Weights of a small transformer language model.
Training: a variant of Muon for these matrices, 102M tokens, 12427 steps.
Each number is 128 + 32 x the weight over its row's rms, rounded and kept within 0 to 255. Layers, rows and columns count from 0. Numbers have three digits each. The size before them is the row's rms in percent of the matrix's.

# up: layer 9 MLP up, 384x96, rms 0.239, rows 317-383, columns 48-95
# down: layer 9 MLP down (transposed), 384x96, rms 0.165, rows 317-383, columns 48-95
up317 117:071115185122160177096071146124112124098144100112138143108109137162092137139171106115143176163132093122179159165093110126077160124134102120188162
down317 118:141118135163113138083126134081133123113095154163102148129091186140057195137154120146161148126157122119120135098110151067138140125193096137125089
up318 102:130147137075132109077156097109111167095108085057117079135167124145161071149127141111070092161154110078108092139210174157126133054074097078086165
down318 096:128176102081077158142157156107172182137153122049130125099088053134176142091160157108105156155169119163149149129094091081092129166118135136118092
up319 091:125177101120162076192088137109160108133135163148062133105158107083108145133133058120143125135130176129146129169106134110154197128114087114087099
down319 082:150119073144103169095154134156105087137140169119146169131103171126133106175125174121088142114136128135076090150111157174138087082117165108170123
up320 116:126089164093124154152125107094138094098142186099150157117142135118126176084146166124123106167186093189160077138141117136126098116163110104088177
down320 104:131110075164109141071109136091073078161152107179185120099156209126118112121176061067152138122135121142112148128161159174141148145155137126116090
up321 101:112150149146155089114096146110161125173134156137088115109085137188106105164122151168148113226129113177147070109179081090148102129131189095137126
down321 104:137158087124126124124120128124069121122085120170143091177158100202086147145060091137114101142129141117132121118173141095121128167188215147117157
up322 099:140124089109107116137166063150145115120191105147100145145103125121138184109111119193089106113092085127191089071156079131167137148125113141130121
down322 097:168092073141123099156164145134124182147139147159139141096132153154160160149183116124059148132073170157120125090102116080147139143125092150137146
up323 110:090157176097127094125069164110120141191093136025233159095151117110092135106144094170144118164150118146142091093180141171129105158171110162110124
down323 118:159134163100161136091125141143194118158110203135107135146170125114137148213087122170170152127143143116139090114135098060108125136113106114167095
up324 103:065107120177128226118076073158124114166129127053137134125107182120112113118058071153156154088115151123135167113148137104160135148143112139193130
down324 105:125090120174125149061111163139119161163145135091168113056107187147114096089145065088099120132093149122135097150095136175120155125115080130082057
up325 091:095069129152114107178121088156158099060072110166113133119140111083101111145127107131185090139128127159181125096132182070094105104122143105174186
down325 089:121092094115102123138137122116153163137167222169145131170138161088163161116215189095144112154123117122100068124151158148155099162120125172086125
up326 112:135136147105166174160198139080151124151111170105145182120187093100075124121158148131134140109115059096108136146181143076071179097178118081124132
down326 103:118139113163152197110123137130069113133114219121093110156114174140106100109097112138105138123130101147134136164107182130167118103123158227132088
up327 102:152088120141141110123128176116096180154163115219083103150162173139098091102108110145131190152130085155158156122101050135064108163132139134168160
down327 095:103128149084142166133151112130090119090111150134112163152184216065149138132108117217128125128097137094111113113074162082141121075134170123130153
up328 101:072159139134079109127159120141160145156127106169163104068146127128171177135160185082112099167104118127135082144120124148149088074153136148175150
down328 101:112154179154114086078160095179151096132134124091119086174112100139165108091154174248099186114133116115125118146151117147094102151090140154133129
up329 119:130141146145120129154198148125148109129171138126101128116137133086098127073122127089145113165190202151155119124175131074111083151155155094100189
down329 135:112106145134071113138100130152144117114126092123092117170089134135099114192120173162107096095123142119107151129066053106093158126141137134084179
up330 098:133087082120148099155120147112103113139113137136065175138191152087098087117082120129135181091108120147185153151145133147120175163125093149110091
down330 105:086131090123145128095118152120107128084116105152132156130081028118090107124166138209102155145093135199139129117164196132128150068164165130168157
up331 085:122203114110206167116131166096176136136203119095117123109136083147154108116116104082131157126109080141128065116070177109138148158123135163157165
down331 089:145152124095118145131121144134189124173085151166144159223150165107115157082129114090139197135196099123140128135119101116065118129078170101111108
up332 080:105184145139143126103057101160102142127118141093147116170070102184130123179100116139159149109105109133151113143123117101081079093176178137164131
down332 086:091120149099167128105157121119151109111148132136109162114161155135145124075144110145118108152147160125073189198084107125171135106117095072135148
up333 095:096119143103150125111136212139141159167134148091089103078096155135185091109179170094120093181122119109166150141168064074181088164174129077097133
down333 100:141067084126143149135125093130092145176119079121066072084126136162145158099143120162129099112149160174184139148089079092105182151155161144063179
up334 103:129080119144137106107096056053088113127149122136124156150144096171107101184154121062120150150109099100155141192162135152141144107113195128093131
down334 109:080151124162141091026099091130178122149102108121143116142129141160111107140158159166187102106115066162197117104127091135098120144110094096114115
up335 104:148115087170154115113072139134129136139123120106122086122162101151120164130118080118163126160039142134138137142088141123114135167096052127179098
down335 106:149071195126165177126192119109182147116131144117151145141155142090147135108157146110108038075040105168082101102136128135125112134107188124187100
up336 074:158159113202146182162035083102139090117147159151134123133116143152102099197070115082137129153150093090152144107145117155123159129181079124139169
down336 079:162117159083130120130193181142132090135179078086136081084097122216119175146128105157129073120085140164114107109129140157119109136063144154130098
up337 105:109120081133183108169159151131155110124120149093039126145171147127162115142143084211097167084126117106164130171072055102171159171142139145139124
down337 095:145114085173111170097073160133091173161125125089115131124149147150137100146142219118103110091104112139093079044134137077095082093144144138136153
up338 087:160164080051132115117112089113135110145089136113189170153093192105122119069107129111097113106113128123161116195146133070129176186126141158120131
down338 088:138174090110064172108136132116111193107071142166129145162089119106096145115185160148064176138164129145134103101156176159153067159140097119100146
up339 102:136177136052098139146111126174104140085145118146180169124180132083167099148164162107094114173153112153154130099143109067084105074135106127140120
down339 099:179107059115125129145166070075079133159120078221060158128163116118163089114121123128074121048122109146087164106124162136123140116090152133182131
up340 093:121127124125137159117120131060041094160104162102125104121132117117192095170085060153103107134054081108166172154127089143117093116102138143162166
down340 090:137101112159158080128141100120188083161155195117173168114136071176114115117140124117102101113141141042138148115139112178158150140122149129119096
up341 093:084121150093132050164114141156075188137098110110085098053142059139104159164166108165126158135178173161085082084192123123135072128158109076173159
down341 087:113136131124116172098117182096078153179110149116146166100125154059174154076130086099127165124105123158098108105100154175102162115141195135134195
up342 103:081137071205158100181126157108059100160091140102098149078100123100153167098105100129183147165094112147201140171136135106142082154138142101078124
down342 100:123140120125120147072123089095160184156143130130156125173102131073082118145160134129130137101102102180147176156144133206199132125096119070104147
up343 103:152105152173087127076139116128138082121075151157148165139157124031174166111130166114171121125119124154160092124189119165123143104069164089112137
down343 106:123049118077155127147112109157157155171107110116155111149121098162106079169139127136133140110127166095149137103158087086042177234118147104109096
up344 098:176129133102155081144107141138136122174126168130079136131171159156170162148168100089156146200148085160120092170140080145174106143139118078145095
down344 103:146126164104151153158122139123125102099084112132181156145146139116199134078182086100092065108127090103145150130150116192111108147102114144098088
up345 073:055115169111153148184140107172123152219139186173093128092171146095121078094123182116111148124174115129127119129092163157083166140105075068175130
down345 076:138157131105099133182119135106137144116097125035073072127124103133107175090143118186148147171121159103090092129069153121150123122097090170171182
up346 114:129086129136178162139111114115194106154176147105137125138113135114189173115120097060122084180131188079144176146157123073107084121100125066098119
down346 109:167166088129097170145166125175151099131120109119149143131112169165127186113112105091099118175145097151120162151147146122143151179101106117160140
up347 070:067159102152127036158108117125145110097159127135131154133112129113093127126120148111146139122153116143115218167135116135107076175158107136162157
down347 088:135134137076085142135202219137130083161126113140160112079112162178060125184051142097111129168113089156114140073131109167139129157099154149128066
up348 112:107152130092104099136141129132087112178153159114146163085169097192120047097095116125110173156166140101096161122110120155126131080125083118121199
down348 112:104125118134171170144144124111114105119119175093173130122134096161118135139126116133143168152112136081141158134076102142130119112128161070151075
up349 117:085097057161127145146153141094129080137124120137152062154127112098086093090124104150114057105128183092161165193147133179180100152151146124132168
down349 100:147144180157112139070123091131086166135091152160163113076177137108123138185073160149175099129109097181114167150110087156146143155116116131110177
up350 102:083091101163191137129153125160097093079109106131113114121104122082221160104110130109142132128142093196167098109085077153165174149110144128176155
down350 095:082133075114162095114118096120147126117131128127101098082123145157119108158140105076132146108177125112141163173095075097074176107155154112124121
up351 107:080133184119108126118130058150093140119117111208145136116150164087147110071165096146117088125120100111148089137131159158166147082113120138172100
down351 108:140111153180109102111117107068120144113121178102129110129118131096137083123133132171158072153117189152111120094103087122145207147146133084081121
up352 083:153139187126128123125084064112140106104149165131087168135149121144134137158197099103196120121131126129080106079114128121165101119192112098162133
down352 085:153144060121080134140120130105114058087104123127166132111115148132148117115116138119145181182104093146111094114134097172081112151126061155182114
up353 104:040106120123116170116151171108130168094127156134093130146132050131109066126116149087130174147105077137168095129127179083104123155084154123133101
down353 103:131108136153114196125150114110143118120113099123069096142128192119114152142133103098139096161090115128176058144162161080133091188078157181121159
up354 123:140112137100154151147132142085081129143152154106128128117088141131114186184193111153190089127062130154120103104090073179099066147112113148147135
down354 122:125153139195104178176146144119110131105133116129132207166140110119145182109129077100094187117136157156123102138171133140149092190123166133116128
up355 108:140120121113084126109144124106163084165127140119160124116188105104118140129102085137141108115079145099095110098124102098209153127170130098184144
down355 107:168079114105122162129129109140162158114094158162130088167084111127071142137127122141116129164169091123179108107173124154080172139124069160086146
up356 100:115149129150104064132046125153115135124131154118100148118090030167171184104111149128169125070088105140136075107130120180148071099135104094156143
down356 103:168105126033164184082150114191161092158083093125195109139115094127121148166080131148100090156136159178103089153107120087150140117126131124164147
up357 117:171096116100129143146112181112161177139091128173112083147102117162115117135118135057168133150128175101102069108162091074144096079168080069082151
down357 120:164098105196171180175145131138105119147138160189155192148108160151103169100083148139117146115122172071159079148041142178106137057115109137113114
up358 104:104105096165138143135097062189162106131160094163123137154167161114145139168121080078143144135098167170135088235120138032076123120113167137166155
down358 105:102128105070143111088128136111085142104140164144082176121111176103130101122165084154074179133122121089080099147164121161160088160130152096066173
up359 121:120114130131156139119138067080114110114177175158104100157164136067109114205113152132177101091140093138172082134098139095131121164104118103098074
down359 114:106121143110102129142127112109166135094138073143126130087118101136101088101097156159147057101156112131103129112160122211104054135100191157165160
up360 077:140177138077160100160113110106101088175071047115139165116089058077139111160131117145124136128129200125110137158063122137106174102144050114096210
down360 080:122058106128112127108115152128124121102176163122101121158108176218100120147137116195130118140101076170164074130132145144159103191161130128197081
up361 108:113150157147108122128144167062105084114173151128148127139116182068152149190143119149154109133171059119132112101150111084135142153119105151138134
down361 096:054161077103122112096134171102136148217158151112144097116103154094118147117098115112158117059143176113157118119152162114132122174152146113113110
up362 111:151089125096088141110110133130130110126165176152117139215126075088123098100122127120097076073085115117110095153169156187140093111146104132176127
down362 114:150145103140100106140112123134136055187152146088085093105087120104097128099131175146125093101196149068145127120161082169188177133166136110136120
up363 100:125166045124103090121127138159119147167161194098079103088148127148115112120193142106168097086138141139092137145122140115179219167170109081139129
down363 098:146084151174137146049125172100132085116101098147141141095097136123121073190162082130123081165143109157130138153149152112089217176094090149095112
up364 105:116144163123182072111089112140205133175115169132160095130123100102147106121122133148131155125063148142140154109181127114134154171161108119174123
down364 100:109112115122142116092112131103132154154101134169142079108101101119076143150158158130134187125201209135103088094112128128182136074117161120156167
up365 101:119104104106095134148131171141082090154161168161127082106124138158120126114075051120169120151129030106159115131133094093126106085145161127179154
down365 103:151091087166067165152141151155205231126185154139105080130102170143084113152145141125147179131117146078140110088152088143137170167153075138081114
up366 102:074176064108192139132138154077129103151162133099121142114142122143152118126154135120116053123102123132103117141176163128104157118067093074122142
down366 100:161115217087073100129070108121100079137176092117132137109136132128123157072145135139129142147146193097125040094173091140087129164105105144141142
up367 102:173129127116155155083081193120096091088177147132118120056131158135128161126147122145121133202156174082132149107097121154185135099137092130159131
down367 088:117130170168131094136075145130133165110117115150114103162162073186152170077089155163103177021123121114107205154151152145095164115082124152110147
up368 124:051128124176124176108147081147104097182132091147113116109184100109101133085123152165107083172150116111162107127159106116121140085110117145124114
down368 110:144097113126156132154111154062121149118143096109094113102126238168140138126125086106169141088074135086090119149156158074166168165123108108132143
up369 083:090120070078120144131186116154123165154157158183118128150171113146101142116113089150113162135148144117110128135156105050193104078150136119112161
down369 090:132133139097169174135120132127107122128124135152151106155092098119074153136106113129128084191074139192120138114073143086217143114107161153069114
up370 112:098089141145127131132095103231134113116171157074131114184098106100089110150109108146087117129106070178109070129152128107176068159083143146202107
down370 113:176116099139116141168148170125090071147080105128118183107137118167153173066110145114058121111098169053139097141189158133125097094138090110087140
up371 102:122123146085084153102123176070125112118162125145143054075154135117100151039182107095172118145115128123143073101134097107087123139166128113131114
down371 106:087112104148227157181080091139121134105082105130148130129137127109151174093150135122091165081146162153091176139139078113103149182066182096137159
up372 095:071161120106161116117094160105204129070124117129113069137143106144174131146129134088134080102092139114110139072127056107129110115100135115152115
down372 090:130167167136143194139113126058154185124154101125134161127149089128107141143129168084107156066094164137108089090074084109131100128110151117154144
up373 113:094112092148135243205118142101081094142185123112095149135145113096125128168104140120117162127123105132136082149155095109104159067133114093111139
down373 116:182120146116118185104163091105140090137123118196186172149110167126199154160063153088162081123105212064107108093103131135126131091139146112174140
up374 102:155155151128132150154176136174119077158127115116122098125158094118162154120148145075128109148086102104180109132171143105115083151115110107141106
down374 102:158120129093126118138092184135119066219099145109143105108128113122165094170112124116108136096113145125113133172154164143157131118168176138144106
up375 098:141204088155121110138135110114138120135116084155096162146143102104138112126120155094218078097126039106132105129121104181109114117147131179145125
down375 108:121073164173144097110168097116153105132136115096114144133171154166085105137139094161153102207100130136090141182128124142131145083117151099081137
up376 124:147236155101121164130121130171177134128209078130113147102156132073136132140154133100192179111139153159128125157135108121197107121134111159132107
down376 132:148149098137085126066138121130169107071091112092124175131064146126094054092097094168116158157112138143122133096190175082106154143148082151058153
up377 093:156119133153139103138145113173131105147118117077106141088129105186145139108159108112185130142174093132127100167179108114163092122225134191119130
down377 100:134151126191141160139100142087152121067092136126099092158145083110126134151140153096183147163146077121129184077120154124113129109142136122115178
up378 107:136111093105073117108108120162121105122146095097186122107144100101137103074160103135152107130108108034146112119111162087092127104168167171175129
down378 095:106123138120105091153095164088121104148151134172061141115103087155163148144130143162090149087161110069154180138119156199156123121088127090084127
up379 094:147088150083104126160097166103072170159128154136102118126158126139135173144135103089166131157119154080147119137165134049126060150157156133122102
down379 096:144131141151154086172172150119172160125115157077136104144144093110131154139105091135169119103088171117142138145098103092135132197106096123093099
up380 102:100113123140134088122112090061144171129100151182135177144158154106068168142191090145143198080133109145132152152106122091154148165145122068098137
down380 104:162075128165108077152094137157117156176146134102150116076162166133128101133102061152180161117193148079128144099115092147083071121117118127174134
up381 089:149141099141128144121171179088122096090164134171093156104071131137155188145156113173094123114137140094184085095138201123152037180115147066176157
down381 085:147155142126125075106122128115158099131156169179117114144125127187189084128117116111122166155189132119088096142133125082093187062114129185158105
up382 108:147143135083151124117091165122123114060127129120087101111117143113098111181075101139154137201084190094122059139122092104074125126191118123092172
down382 106:054137140091122082150138156139161161102092140132135143155184112083124080132142164133112133121110117161132105112092094107045177085162104158154086
up383 082:081117095166175141072136140114159115095148085078129100147124207121155129103143180085107146191121113078143146113092168076088128133142168105132107
down383 083:184131169150134199111097079159141094153103131080193154121137123160129151136127119103137132070122206151118145069130175163129115112167117173159072